Part of a small language model's weights: 764M tokens.
Each number is 500 + 50 x the weight over its row's rms, rounded and kept within 0 to 999. Layers, rows and columns count from 0. Numbers have three digits each. The size before them is the row's rms in percent of the matrix's.

# layer 10 MLP up, 1024x384, rms 0.0484, rows 423-636, columns 256-319
095:439403559639454476502527510547471568484413551464435525447518483516488527508490494508490553513600521568450453468442493443443457443541514551562470497490446558599472475550530570581456506446511478
100:525506495512503467490507536494437491462518560515537556475431593504422419454457436498473503440457456556499510525539522491557406480523529416483429494505453442456527467423536445532497447487566431
093:432519434435496475550510488530563505542537549532471532489475483516637418524473410442414474473486446506590464476457569454501474549477483484412499506508486424593572476492482439538481536470374490
099:529570513504495528495569497585510527485501477536523579440447492502505525476472430582458390586409502477549583550425508627441475498485477554554514481454543512553434461525499470464537413564511530
103:509550518516560507424545423520548504584507476456514467520522543620542453438538486511530565495479437535514536555402542485411493497393516461477582485509454537553566503604464635509509508508506545
117:543491521463472484445499549500491483459397499440389490425491499495402428413455543456541431475535450435462524543533461536476462481480556554475500596510550452526499493581495628588440511535425520
094:456544511453556465518440523504444546485512489494535503448390430499531534475503448461492414418492580486635533539656627473515483529413531513510529475547550435575410510562579477536540466484478425
105:452552572488488512446488466523600529363475588435466474507489440528514545461438466522463540472457559499555523488528565514468499454384379473455512476520481504615585446507431443600633540533594524
097:484557597572437538556583543471529420485535545506503444503457542420537492517506508481467469564526524466457419504551464540517443530466561565432428426459455372454471485368482472487555514445486532
094:439507397466497459461547464548506516527590436440543514464448535615503515482426557503495533505539425450551513440451549544498544542488454616528408588612590440535516535518495436554562571452473502
096:539581532491588487592412529495551445479414440487533538466414504421535445514525491445453522599444509519451461495567475482502603462560443510509443517408547444482469482493462464553545466428458510
101:416500514436511609471492601527491547484547557550519556478482549462452579584537527385440545424529471499551484565497563502593519369477474502503485517413496606413598510575552544534452548432446581
098:405464509439460502490474544532438499541466457440551451472493490568485453594514562464635490569450547518483601444550528511507472543564535545503577555493452569482519335543563570485587506421484549
100:577489581486490459585568503442467453493346468583537502570447644437476502493466493577418504480519524485479549528515488531465556572470500585569543552481528475506546495450439437507477542415507548
097:565494531463484485544472559495581449495469552519481428445524563560472513544431369452533522489500503453434438483497493388512560501525513479457544471461489549478513483517414424540631620494494478
110:538567485554594490492488501535537398425439568477457499531554422506472489506544504561488466435554448509555493434463572529488480552443562522530622519366536501628476486463458512505535538515514400
102:515570575446444552467593502526485529566514473546506475522553506491476527508490504515440508445545474455507501490540528597476423464571378493490476435506518545471418510449558568538497471459619476
102:558453448513444549572523474422560488595600490592524498509461509495508487470421448515534522461428519451509547508452529529517528454450527595465508433532484460510553549549445420475554508503544548
097:445482477524505529545480557521544459503442540508492566554538507409463522558556510462547451555494521491448557526541499413510473440469430665398532497435462493498479625441402504430491573556417427
099:519542499489451488358506496451529701452554469493447526508558379565468471484522537513508605576535513534512457473540543477543464522484451458468522494529522596517528510520503527508498471611444548
094:560508575406448563514576512437405456441490546417590507448497494540463511623490535532539496585463506621545535491598479508511451441592494554508481522515484404476568434473427590468470507433486482
101:465514497451543530538478536477443544586482445481465593476545592488509566456585474486501528448389491426536575553495490504448565466517568482420500440500551472500539531560493512460549480499517423
109:496489542501559498515545471547531520390496529463538469369608517538451508520477527597457459460510526489559404526439494503510555405428432564513496501485458582412463559415586481614501475513523505
093:434392495519479488505510410500567437412495548491445438375380534485522415497560511500472440470524464497445520438556510530453488389536452437498446444461477473515459541483504445544482559524498484
096:629484459513534445492433506456444472454468560578455522414498495554459478516464520523492487436488522433501508462633455512481482536541529559498562463558454533511464523571517495447518536416556514
098:520472450546513568484489490511534543510522503442550490478527492488584395514519547521446441429504555566471529486543434531556399606465486581400567515652516555498471439419592546457478521471441513
097:495497543475549574536591533534514441467508455487490457590484476526503493592441467389536472569495570553632538545565517554617481571525463511519467438476482386458530493476511527512569574515389484
092:522499501436512489515433469398513485415553515432538519582515497479499594508516532517611562460481533464519480526549580492480455455453585529589573441423464501432401509420494436527495520620572435
099:512540452525484562578505536474542619481501488554628588469526432431464545490523471534489567525487459541497478513506387460490419473521484474514531532525526529403457497575433490524476476534559533
097:429489476543544564462427507505479490527501583498568577481579533525508508399421493542512458458456490410436503545487551444480546445579505530524485530437465492501521408520453503555554517486513537
102:470480493413514428554571535515484620455463450544455418449413549470524480546477404598645585485501493559550409476512493479465641562445470483558506529524447545550518474521507500426454476529535417
094:391490340507571613593551461491465453534494497516509466455554421515476478544471587446511537496469525486511571551534489470460487403529530562537445490497441506497529553521489367405497434469637506
102:507464481432548494522515511472494558549494476524409496561505506395451477535521440563495435510485509593482445385519517515540459497520494558492475491411514497499422586429473578541512469559477503
101:691488512534472556559529491466492554446586479501449465515485445430503487477452521490487500505554503592493475509450494460414603394586519568510469505516539469528447448465527519521539540496487506
108:577456462455606513456546486492593477485570527494441533449514464411529479487442515478395491394478448551581439362528438432522538572516554490479522517534563533555470476436540574486502541584489534
103:544486516507434480535565424459519502409517572550576528514567546517475466434568485475474534450500583488467363519532513558541438524507536462501544555581562524588468493465515469565475483517489504
105:509580471414466465489510577542464482361485512493442516388436458542499545524427603394458472474485481457535465467570537552475488479474475544499429523467455488453505543407507526567594416421485442
100:515476509499417523414552501491466538543503510448441467522462457503374524525421458498519504564553454495455521467469560525468500478508432467467401541412523565545462494547494501477520551503482577
099:589394462459501588487475436467463523542540478553533438524566501403462481503533518439520523452490490620483560567483440574452533592536542454523454508584463520464580458487508552487466504552475487
097:438508476518441462535481509497468462446465531476470523418453476510479473490452561504445540420472530405455418467552552574525515499483434543528411501593524531503481567375518463504514600554495470
104:524518589428552535443557448468481438454540567500457462544537485580492488568514456453583531468460482505584425358463432550478431509537476481559485518424509551532530543490445459531573460503441588
095:466560498410443448510523529461482582421529554469524462583567471498618496448395478576435486521427493517577475498511527594507483499573501519563449640432501603443475441534491463509540541443506476
100:561416430475484499537554565488483476541469442518509519476455419547519508460570521453507485511480492459414454514422571467484464544484512578512508441478468462528491577518450467484540611453561513
101:508524498479564501468531398513555445474448474474479452464523495558484523435509562574537557475562465448457518470485476523456541470545433473495530491531592501538520531551477546478480559563545496
094:436382453448516463475562583433561515460457492507493555533480451495501517514470547511552500451471518603474524449563499502479596578557449393487491515541387520525470509487465609524536541412587543
103:458520474547390531475511576413478326471503574537479467407509601535511448486490490480462481414523556519507554501521444565444458578500523535574604503429461468446530420496556464440542565509536544
100:482546431508487445458521487527491520588482530504552470445549456404517444444483482596485509516481511517540427399488495572524470524406539519501438567502430506435482548593519570525491408553442562
096:490519553499509534496493542442542539459580481393536563464524566526559490458516583440497565430418437505485535466465401516575541447410461456489610536383377471527447454495533473470457500522455477
092:489468546595456424537503487434523515501460482456452543550417490578604392605479465500474575607431430514477508463473564468573492491532557483522404511593468506403504432571494558533561499554482466
102:475633491505490583550448555502548562511546581461534536501461510471447526515476534584482546433346587494503471538439597520448539478455535527526458446513457551446561521483478551519545503434477457
102:469676481448543522530455417507537460548445426563522455465479434518495564453450588523433506444468491443488483458487542451554501567518543435522518495461532431485482464450446349485552497517556484
098:497539513528560573537605498481510540416562484497412446556455482466430530531474541519414501530432448500445545445528546504427491479570527475533409469447424508501516516524431539463514505513439601
109:501443451516483513492585553540498387529499532492630478470504440493412450462420503506477516603534423501538493461465548437470493449565426533526448491559435476505489449486523508550420508530531414
096:564613508634540431478445601577442475547500533432453516507536571512452423491516447486456514478437542523508477547580502447478548595498536591560578463564449492494447410435496457515508577550485479
105:578529521425484534425530526530424469496515464448476517439418477383464476477508500484452486550508551501550440527478466517489551499518455443467465543414502488591517481483479475419469466436448560
096:558541443584516471447467504515475502443588473470550455499426501528489534521576524489450507516589451488416579573353501504544504503561520566522514446472493591398500449438494512437560414521557472
096:583455573512545486535517538445551502405546467540409397479477451565513463481510530525529533534534568559469452511470501397466439439474509492528498603588503510488457462465459532594403491494495541
099:366566430461509586451533560510587517517516427508478479506515511497442498481343475460514456495511486608450375379487506516502464548496502449516519504537477528436503547446461498505407513448542477
101:456464481471508550516550507487530551483476597448471468569555436522422543544460469526474547482470585550461499530503512479474410432493515437457482566409528559534457403409536471428475553515378445
101:558633469567542514566453564462539391474469479557420496490508483521477544523493553517519545552416508527518618496562504440509469596475558536506494532587526416549515494491490421576453571422544436
102:609543432554464478540508544509571609507465458480451507551473468454535508540547451503512539534466539528568556444397588585458487498497447561366480537530573500522584505531464485480513432580532587
107:414537504565468519549504515497388474551585507518431491451478515590526489353563514515469511477491466593556532505460464412526499510526518520400546487442485473532561492440487388448480458440441569
100:467620558524454456523582487505545499538483490529474477602360575464523555476496591567543545453555539485497450456500597459546519528554463404513373592549416485535604507602479565517488558517436435
095:504420513471523470558472531480532527513478566514555377448547512486424555567581494534569478450486451623493519514458433521468467510421446502516542499525493442501455445526589570516581506479365445
102:421522490435471487525506428541527453442531595488411514512564552414571464486445518486540543562393461488558603454421459587536420491468523439588578584514513520533459511380513510549470466537469471
105:567575575449523502436439481547545539549520488525491516489533442629455566552516446495404435443487537497478399470526483469483538498547559539529566504498552543475496468479445485548613437488367531
103:554487519416495458403407582562513447521546554523512476510602453431556538472570421469549507531588563503481488569512484443379499517501500497489489512532454503408524510541451531514504537376577546
103:495506517530492516544432370476495487474531543542530541492498519436452525429556454418518520590496560503543450488434444544562497544483491500472525530533426450455524455532486468506393505421519480
098:444442477468552594482439511423523584489550473575459505576527455559459582462511489363541511474499516481531539520536511551536510563482428460440531565491440513370556363552503499560494530517470502
102:396500557527496501396381445480538575459447545523503470562444507390505532445444499482588544561446464461504447493548441507495511512556476450503523511428494520522575441618413476514595519472492551
097:449471478369493468513424494465501399535424399450462465475509498545573489456511533488459480439412567445481475534484491512454530519462454500610469478574436468503563487524493482496530518558459545
102:549469502518486452550533512482424429551513503477532398632451492530490564532442463570545583575455574537519472486438511379603496534468515483520395547537481544431546576502550556464541416480507600
110:540460438549516482448466483561535441469581505464605507446470493522503578530485489468445470483536477424602446546445442528493423554502542562505483557490544472409331528474493483523404560491539505
096:448484464483435429524494504546536444550491422462539510476523602422515433491518418545526598489493538569502558568474398496505494484441588477440437537525459578488576479584432545477412521493500471
097:400544491472499561448544560538482469476496478531489447603441516470510499552455473486498438495521506595461457491517516490446437521474473493473480492501589505645517492471536518548521457502503426
099:413374463455529583555540440463464433457566528482512471571506552422476456546548470556486497492497543545538484485510484486470572540574495568583512509409446432480493598529426456542557514619532536
096:536488504543575561591380521508490482598473448531485470534474555476461489485480452440468545483560460636490516441570433448447444493445544504468478559459597388579567530550443521529595482406485538
111:574494517500472407520479483519522575444483473545512502546464514539469559451517531392651538465603494515431520613413528480561550439431521539435536513505501413473492472495450436532471469535551554
098:478528496539527485493372441502468462561482495550571525461500465465525497513442569544438504553536520537554448548570494494531441561513539492519503448510485578487538525550542431526441532437460581
099:508377469470414489519478499461492523481499554486528505550547490472418487439491469489541452444480559443494583531508438477446485510478521548499508459460552613525532463534434464502416466420523556
104:437570508498522432394484568489440479511493575478524493516393397563504559486415596518507424521567546444502576540488622499568456469578494488486468501538572529469450413469527541554604472420522432
101:506462447497414535550566514559554500597582493520421468463460516467552550521538485556587614552545478483531539518492443482620501501509504583380465476525505558479570566419565532473596474428536480
102:535396523455461442466467526548520558488522491519442487584548535448507550499540514442503547513529485474490470580492495426464562500488467507515442502545523386545423460508542463618394477465552510
107:441500423544494468515546441506488469530549515496514519581499494501449462558522495493527431510639379472405523561511614515455493487433451431470503540444522448455523448424527525460429479517524568
102:605439412518428577523473591571404449562509453465399490498409612533538498418522479552538476525480448481441527515602475440501447563509516490464560517510443558424498464567493613505449495484519522
096:453532459443534526564537504505450466494391471415505521484457454543640489434441547512540581504546529574600515400544473547487533537551525470592448535498531492448559420440535515485545511436471480
100:504512515450393484538484525510470504370510444488537532546533435516492468523435463490553477490486448607416513530477472480522514444520483507513531549553525438494499459495474556559438455532534447
108:524483453500377516435580433506448492557446526478423454557407424461486433488511468488588409484525521482476458501449493495506471514435532541531557464480470464522488567490511484551462480462531499
096:464465500455479536493497543452557416485454502482517561542543533488498570447508445516510494452550459569429539552516534415493559500484451459571447542493491493527443604486524573438590479519510420
102:502509600456534467614515463462519530529526479358435538482326490523469558422450480462586548563525605514454523539425546469483458417479513414462414477472372517351358522489507534549545451475481597
101:587491511403561519540494473399517520478405566378610528551478442492534417547472427509528496449498481387520471452506449515472469391495509590474532498463586482386517428580522541460499525497529511
099:456543565502426459451529516445464377478528539541458556495508610462401473529525506475458468547411492471460470474556529490579493389527575583445454547473498506527465448408445497483453556549490472
096:485498452543511491507533471442509412515485433526517573478645531463546510446494492450412548438443449474515519578505498494568496500443456413512585463550451520482497436513473474473543483509566452
104:629393472507509524519510538537455525487576489545454452543534573568523417534508455396448494497512496450512510467513419480450486468505494430510527433579507471537480484577489510435422505525440527
102:462465471566476466472579555407559502554516403487493478529486459416504517550485470457507583542489453536392501564509498512557502516505584546485542546468470541510542442507434531494512441567602443
095:417577492482422479570545559628500612582509441471550489547472548489460482466539547546511469512494529595517520559489508460478533527428474538452478550400408429530447552535620548478449496415471497
101:440490539493456394525407538419507389464495479471497535430506561475483540534525455525473456500614467482517539576423581463493475407545593492503509473531443486469491540491458527453460600585470576
098:589399573558579447514526429479455499398619600492462611464542500439545545549522516643486558493493494564479444460489536552498556522504432544598541498521513493586465480602410438467525464574575518
097:522448471451500542456525402485569436471597465427471535451487467474577553527438426458465510545543536504578515492513471518521545540548550549539426533530461533525506501496559608467513485471490438
099:449518482504407418559525529526524474629454474513472525562466444504509543495462494459524517475490561510547495585548487473455574572496553488485443504557524479479551549486543506465468470511451454
097:507630487468462577564464607437568528528499478578460472409512489505403436494423504630426509466503517508557470535506479568493519537506541461457492503449504478554490458443465403537502404521487568
096:591523447582451564588465504494491522486496425479467489510482505504445504539539588491510523452533513488585457488453570546577427474416462500516514437548527494384550490599490475455524470382473437
106:509496521533523468522515501445552539513432477495549523480486487480472602539551479429506506492461473407428475411570524600503493449515540588491545506500479514462447497502569525518465420606501568
102:360473531490564473510562437509505547544540451465472426532458415541474490434467460478466507447422531541528480475562588521513431598467513542529471466462470515490511601489513436501525541556419416
094:484523464624458486500538474512577460463447472539466552504527424502583517538493498452493547526487480551528433512512504524413532470498510623520548451543495456497593517488475597547472603549514506
100:467419563490438476457475555508418447496516506525546459532505507511569477507411602492493534435444559504420552460510495646573535526585490454494474359531564529457566511516491503530485535494489498
097:555506600579507370555526495562481438529483446470602535373517478525508464499591489523527584471540481580518470598535429534579472574422456548483509495560347522468498511568515547478493500503453533
101:429545554539439460457516530459476425511540517522499561548546393556450574605526515439521517482487522499523543482503542423505454490503465422523455570494517479549621381493506523436492508515444481
104:523431592476511489623474560457451509536415438496409457442448604571480358463524523452481404540569535535524491453463501531508458456571583499466474496538492440463527541512509430512547501396468512
097:460542462505534543572491491461464453520436456654527491518509542640467510473490541433514459479643573488494407558530588575498600451605513464463521531436601547603503478579494538491491575420498455
098:574507519505585548505546483448510518428548459466452477463403443560501467486379495592536443612396596461405596367464553560527399522505511356505410528487523506421480501506613507488573440561508477
095:494503463547544569500510503479510482547520465535563511567458439435421487533606509503486533462481481472452564468518478517543436460380597511467517434544489513523433567555540575451440529482594422
109:399503555598500472460568496578489511603475447514514486465500558629455454541616368458439578550544546454492561559556419463491550574472604527485507433473498514441539484490474542561535459529547443
105:512466485483539540430406490449569591505470569386454563509486495536495415538514448465590517469482522479516605462480464504542555549439510525512577558463563463579537507506408485503445469477602512
108:579524485450550566518524462429500493549499567510512485566470559450524540551491570544499476485598524470497529580505568381511515465477501457458474522402558522550472478477572559518515473505482548
103:455463472528559609475479421477443547519497406519523550516418490502543493553530508592442532507644482534553422516479543522534597523551510521467496561529400516470520502496480444412449497455475467
094:503542437507503458552476500481472553473491456497336508618531564465470597447458490518473454401513437574459532505530623493473503632548423497591488360494587412512416566450564491377570569503451426
101:484445428512509499521451532400537433466377594588553460481423610441544542421499446494497494493584495437446550455461471550591466475416505426519505421472442477485443415566505504565495523453487563
103:476435504527441504510460445537483438451465434498454500494532484496516512508560615483474512493548548538448512571550466531407473457439448471525538560513535483447528519470607470469619430449505438
094:448483574434456491554554487509582473549522541448459410571512536564521445424466470518496517524423503524446413515509541521472469524533411491575429614562462543451465570517558421583559535521483480
107:368547526572565451449533620499516447623521624518480462461605540472598555537562471470474575439476438535483526463538424532527451490581466413483553562516506457481560524450459435474371435472509557
097:423484555568513560443541510428571513493552466506570533492594434540566431451516550475473472544524533472541557557505580549502490473555533554501509447508458518524481586527457533435419400524435538
099:452422530465559481494488471495466565431545496501419420461632516527547453587449491517512500425536484457510448581475569461483482519619507558524434488481609432433534554472442394453481535592502346
104:454381506647592528427515501511461511429483476490523500462636513505507513566470492537568483394512476426485456403494501550470469426614497540534417540489538472447476578480548559404463575527521477
092:440508529490483460546478459513505602520589538459574518485459516408492475501534540529437471520586559491463475526485465505508474500565452491406429514435471539510501475436456470583450588476464538
104:577496454509541423548411510454573440425585417508502499516449464522501538504441541613485489454492494382569452460472534480429516517643515510447478579547523537493491443477373614573489572562536527
100:483407545547427481457494503536484449473490435483558438523551555563506504457468452478451493412483496490591557481412489513506430453564422434529433507560548482428496515494464461491525583542510560
092:437406573493476515483509479550522388640504513514440525430510453438452550467497448557504539474521457453511515479478559616515490560492561552581493529510444501486492563437556539476422442551560522
093:520491566479536505481483554496486510506523451458432550571523415469471546448425561400529508536514529477537419549520410477562512512533459485482524444515561493426473482526448498583464565497453495
095:464517578479466416540542483496441524568494528502522486512452489442488505442501563509447501454466530520460498500489538468420417439497475485633408468517528448563512497499500474546603526511466518
090:592501512475571507497472494587480508552548495582560468464496541435503489454531477550496500578522558517530545446464508533468552456553499380541519616560597489429574426520473451505501499474561529
098:495464590532482507386518554432527450537532446523446518512518513493433437391466590503455526471531589475546580642573509565509445539485484463463515517454384467424510485559513413484461477521476528
095:410482438429520506517476466470479506481564456546471573521444449535470464511477510595463501417412544378475474427555498424517457488459477492446518473513541502457494480378418478543364556552479468
098:505607503464572521543431489512543519521547551441505517441606511462476470398466516534499461519480517499495438511537443505394437491431465456534517596480462477519497501505533529511524560424576436
094:455490440527441546480594535501450489388492486501515551455529518488439534537496448514585576533455416449507474545550521495547447500611550444546430547487516519459518479462496565519509490453529556
099:463471422515590520466468528457472376521488532501657506535535515480534522465508461468491530496479468525459470510524523563403490575427587551468486533547533520485383505500489540582524551476526481
101:513436461480500550455459413489541485509509486504540490376468449479536432511502465448556505477489514519459532409531518463481492519553504467480512341542491458575455484489471490614447565407521463
102:540459515528516512588509546599503484450500499345562486436586416504463531540459482521487522479554430564470521514473499345565612446557552538565466504456520565499552546611481530473503507566419511
108:406470479507589511481520553484667494548424533415416526513494555470507462441442498545532547578508509477489413518533495448601466463604468492595406588506415571402476497515449388572459487483458342
098:579489483554516409499519520396432435481467468518485491493470518444469432583525622564528553528479538525430491472534404439526485411482551572454574529539533525516540468636394545517461544545522513
095:625497466520509440550495487553472573522577439441490506488516592425410558487535480462449424477578495436474530500466536594473478479525563510477555529487541502507501545520595516483571458518570472
103:545446578555485541497478500536482485359525479544527523484529482516475486527397422565543547325534500570600480459507547478568542443528526531453507492519435444516549576510456484526439573439524400
094:475489478497461457554484395544478402415515421525549476465542543602470473447602520525461479556496507599427521535574574452454475545498440578484563537481520472576497574522420415574590445503505465
096:532487530561541497422435354461465487496452557515477465500549596422389430506503558548519490460546559550559561491523516514559446550475554540458423465530452560484470500512474437503562528476477459
102:508517451422394518621462486451457417550544512532555498538444519440593578491544508571481499602458472521499414458490555471503475552542526562587418489506559438531459452438549462505428511401503473
095:504497484536454527509517425524455465529487515505468487534472428476594486474430491499498469466520532484506455484483571479603483544560556511509476453448527556468522421444476544492529517558456469
095:558513497518453475594394482409444555514539511651554527475508471442481536505473519531516552428495537471464529426494442486484522470512517510509495523510443583542499559490451469533488475510611450
098:492514477472433451568481472461471414510473518449494547582488443425484521468524460447526523470528436389475685448462497565487544576501445523521463518375519546536516451459571483457478530485457491
099:507486560549400545419515498503475581625534488477416423500468535436498530518508498560564530507444526532485445471417530448496469476551432541421561450504481478444469530525433445425441549518489489
100:462417439503606577442531523471488501440541508425434457459435496528540425473543418526575553409398547444490494490542501460496532520438412515550493445444492468536510527493540578406534549526506461
094:512535432541467538553516507500409472507483628523358462520515466450601608410474595520493474509482520429473510513483542570520540459575463449588372404436463498527568445549526459479436496435499469
099:600479388517527485533471510543553503572487602520462435493429487464473494528559564577488486480461611451516462440505428487499513407616499532557488444525481512535479518562490512551449571516403461
097:517490577471425483504502486510505465554469404522526479487491518512510502468528446540587484464455450386436520481452513423476539453453571559616502560572498406605483452539547470552462487549525419
100:478643533418558502484444453480493562467524547424357480499502454554557548503425541442509513602589420390546505506509486475475432436483505553473461517406544576438483514493617528516518461543510514
095:529488373435553490475391557497436556557485591417497504466452471479507425511598535526578505476433496382540519506518526499551501493350501579515539481508506574456500453606559491500459598506550406
096:478451469535497506387540457531466525600495557435503414545495479502537530498516550478458510503559490383377523511495522468516548440552575521475479603457486537476524464470515464484447465434547493
100:560521470505500567526562485451524484561468440538492479538486545508567612412477554518477426499510562469525508478520529541549545516524491424423458420500534486516517519517501419518558457510492426
105:480462449585477528523452499457524440501511387545498536500515523514534499537392492475459480523589556459393526523440481553633525513550487539592404558467569556495502527499503436453504443456644481
103:514452507420455622525499429486602490438492544451543539482467507384505381436499531531528448595543508529592460452513424542589470428486495474426409494427445470521571509443555548472470529495567464
099:514495411513529518465478509487516505561455410476495479521591544515529540491577529523443458440506493506539462510407463512512564422501486547530560400516439418560517512397395458594382539511567550
098:457487418573535527563390452478594491448500517514535543518458589496485545524535478464458572469465380485553471548411484486461499418477485456527509441474541443443535466481436556463509492604504461
098:566527502513434441476536491475460496532597430437520573473465498534407512521474475558507430511509385513481582583459469454453371417420565530407609518529515530392509455479488525490480539459525530
097:535536482455578459529476422534446526614455549568445501521518502426515468445541577528435558437459579500547450503453548509496505570534446585553493547475534403481366558499501517484532465487480565
100:560516429532565512564509482500531446398478544551415480424507529590483481494483475530406434537520477441533501510492556533513496551547476557477391544523502543476532497627534478465527491541435447
099:545421405558609538521530464498508522477520476562556474501525439475499502532500373459497502515540566487546491541512507529447546482485496492528589524437538489581518483442520459519567329557549520
096:424564477465403549441484461578528529499447523520484510404515509534524544522477528532461452495491594498565539574545422523521440450471487490481493441479457474530535435431440426484471499360538500
105:528452527420532560458424465471510520447511539507442509517428459522584437522481558534503486454522407533495510493524430580559481515494485449611546562478542543601521477515576503503523430484426504
101:453494514598490463502423579537512469469523510440481554540581509512527544524547498555471541533508479459490487417499540426504522440502471554490501485539609541525552549473459513498531498431604409
104:497475482454593519542556481617461571501477531460498490528510457516545513486443449511499494491597486498481570398495544529453513476548479498534567395503520453512544501569511551408439405421477540
097:422588513480531472439501486566524471494432548584517495386458530581557479505544463509536518530584453476512521539512532493489488462528507493536512551448433599428498472461511514480372454487510394
095:503563446540381510562571450520562523565422531395593432564417403532459540555517667532445543497470458479572399475508533556481453598529513476379485518441538529564546530502527393539454537470519525
099:484446536498462442559545555574533474547469567465508528521440532508510521474459545548534536505519560428450514528527489562520482585535436493541537528517486422494511453559500525468500508614595497
099:414642520526589447384503541487469469483547470469426458506576557522506519520475492524522471544487618509488621455493502439598512437532489485591561492452413486513522503448524450564572504634464461
089:490546512580482478531473532532494511474556504428524432495445460615407506511470508460512431471482502598449502501542421519521431480534518405469470494538349534543496365613467475580416514468552520
094:600495537541426497481495470485386571513420503470465517584592491449552527494518434571491544518539552504448503461481562491421519523468437520526445542503527496520558543387422489457488501473461460
100:484435622526550527559467496447508515520484525469484520509504521497502450525416512476537485558507426510498536425505493504488577500435527511477424433488590469430413440503548491546503476515516467
097:464533530515499511497504462490497520488501492503520574473633554549513569470568567472454519529464547504537453506486474448382483473530521566500468483536432592535475518437440517395506512442567570
103:597469532408504577429520428506488550478386524536528489460448522434558535500545544437496515440484413523545431572507450556600534453456488439579548524459499486451460491581495542531565463449411494
100:400429562515460609541475574441676491520566547513497500500500460445447410526557490548497477471490462416512451365444565468474461536500512516479568508525416427508489525501539504490499450509553512
094:509478490601544509508538513401519538500474492493472509473441477476609461468489478486534423467531500582456617479497384490455606534349442563470500371509409449546463471534526492461456514436511533
098:532377438490508534427484574621584484495379543448506483601557519488523470434463449506529423463480558610518497463526550441392570435590532525450514449433501567542520512470415449434608531534537512
100:514458498507429505494490417555499447479478512509573575513549404495569592573483513433490516501452413440572491537515489504496514531462450434524495538454501423481473456470526473593536441488542532
097:390573550525545610517473438491480570511576548538397466531499491522541486489594480419432497473467503532503491497462507547517573389450445559466565525486542643480482601430481568491503526480580514
099:488488533560516427519545571491493512548465504475522585540509451475437580490550542479548463592480508555526412565499530461480534412524470448605533488499560507442432484508459501489456413390523484
095:555450516472510544456501496439537474517459541333497458481507562463475502459541413474462504491509509494458483500461531508528480450550559512479490547534461593452479461495525482602488459557486508
098:495434500478576513489453401529540502405568508491477549566562518492528525521540390524533541434533478453566450386539455498524583543552612552503443540534478552513479552513470427593447417424472411
100:514435553538495496514552455502445480444518523466421547450483513543407549547487499514408483427405489457505418437528473538510456510502467526481570474459575336464540421530534449446510517551448567
097:459491403428441489622486448531471530391459478503468465484497511516425495502412484518548408468595448505468569534476427455432588338480543454563462504539457518499494571530513548469528439477531620
098:564589417561492546471482504427512471496500463495551496496513519572515517489482470534422375573438481518457494552528441489472585480569565547581447508525521593460491586468471441608524585477532512
095:435467428573545446518469472577553511537577455507487529522440520534539511529553454574462539474464555571445497508624421441566429381482516557483449535526430421536552516481546447448565492510482432
104:518500575500557527489579475513530453443583436448497533495454483523503496596520489479466575482472480517492468468434508575450480482523556504489466617501513503604504552496537611449546502492455461
104:448515444410490478522500492463406519475472517459543468509486519500456444535595483425463449518406451494538498475510502510495432597515526488467534554455440486558509454522548482541548554539403560
098:514437546440519538500513451503469502444456519452487387513495476494469513425523459469583517567521512481566509526523506440559566499478517520500470498502658599357479507471438499470528487531428569
099:505583471605441440392504453419497568526423485509473458450535469508460569464400516451547553440561497452542566492458543500525466511520492415440560542452480530429489435586516428426487527532516554
093:525409547523523469443464413467533560632581497469583461546513488442429513503506545436552571519467526463542512523523406464561417542455512488476556473593395541457549411566572472561451559543632435
102:575452535542486494568473419469506526574526499443486582457595475474481448514492425542455312420485507484592461485544523442573440563567506491494460494513475480531497501420524496508520497401509460
098:530538377456507391507451552449557390496497475585492501521498520502471459521503496586474479531472546603487542615450431507545563572501468423531461383538497411560505507417486476594524544475506517
100:506528536421575508480499543459406440519513432459451468453485464379562485517547537483566551561560483418357556497484463559560503446459451539533473531529503498437540444468537579401511527450510551
095:539553540541384551462521503492477517484443517501445492598539465525457452535532568512523529490476591454507469493589568391479437486500514501471462497564468534569542482469464449468453566497452535
096:526503515540541504410585423541540389538377564433537514567512515519481458540578468443492461514541510492434454407484512510389541555569508465471420446504416541549516515490454488389498466557508577
100:508613438543487545565552407483531561565480513546400499529551433558500514438563445529482527539479476536463531544487485484455467574463509543527503558436493451417293415488476541440444431411437550
095:562473467540426455428501524453524570501516479507584569505490483529543493546542539542481478577513558527531559500493452571475492502549418504515443548529514531510552477484457530478523541475563483
102:562485477494455476483495517432438421561553505495474479412482459581486546442521588555447358521351466429536585545503503534550578456416467457532525654457473556447542515477447552532530523537463646
106:572603586464537528532459528451395521513542458539425531458418569563459445505490450538413571609538554528493530461468467444558542554507471576473437518417462502434422569497460461435538483479600474
099:493503531503524471558409493439506463520423533576474472543507445494490478472479499491530465567484434590530512496412467515496476530543586466480456478478575535399514524502512526378600524500549490
100:512557408548439585536583511463513458448524476385548474550624489414429518507444467455506465472463528527463509513493452540439545491513550558454597576656476459442522511537575566454447530511537558
098:441612489423477576444518442520575475457489449430462480522426437447526456512429505467434439473471463458520548510452457399582456486516522499487601512543371467481509478522588546565486474473390471
108:604506438541441456622493543521443554512511444458443442584554515500492473531499451431465446571528593530490492495532583433585461420475507582503494526493458545564370444546554559433582461501475528
101:573543528460485539471564516502532580486460453425508433509432500604489484614548407459545477441506477491531484482505332452524509505488500582534492457433504468453529485456600481467510595522464512
098:530502505511502571374481528511551622500442497453519603492491520431547610502464445453531522459460477529538408499542434606580544495557487504456499586496493520575439503524489511497480471506596646
104:545497534557443505468578592486538453435434507522514542508587423566428560512467509472587617435473480494517518475412551451424502584520527548358545471574535442483543473600535449627534484519483488
103:532496527510480434476490516511460501454462478501430523448515492435477509433457557441493466486611581478412478524578500476531531449515513498438483532426561443517498510478410476466489537467477520
090:478459412514482549508514448517565506442377515535494479534567556527494549495541504486509440478557485453525449461459471426548490598449446483525507492455437444492533493506426506574539546432540406
099:514539511413528425574488568504593475455532457453408541553549445395496420552478502475536524513464478413414456437576443554573451388482568474460454507478596535517459444533447559500516561500559522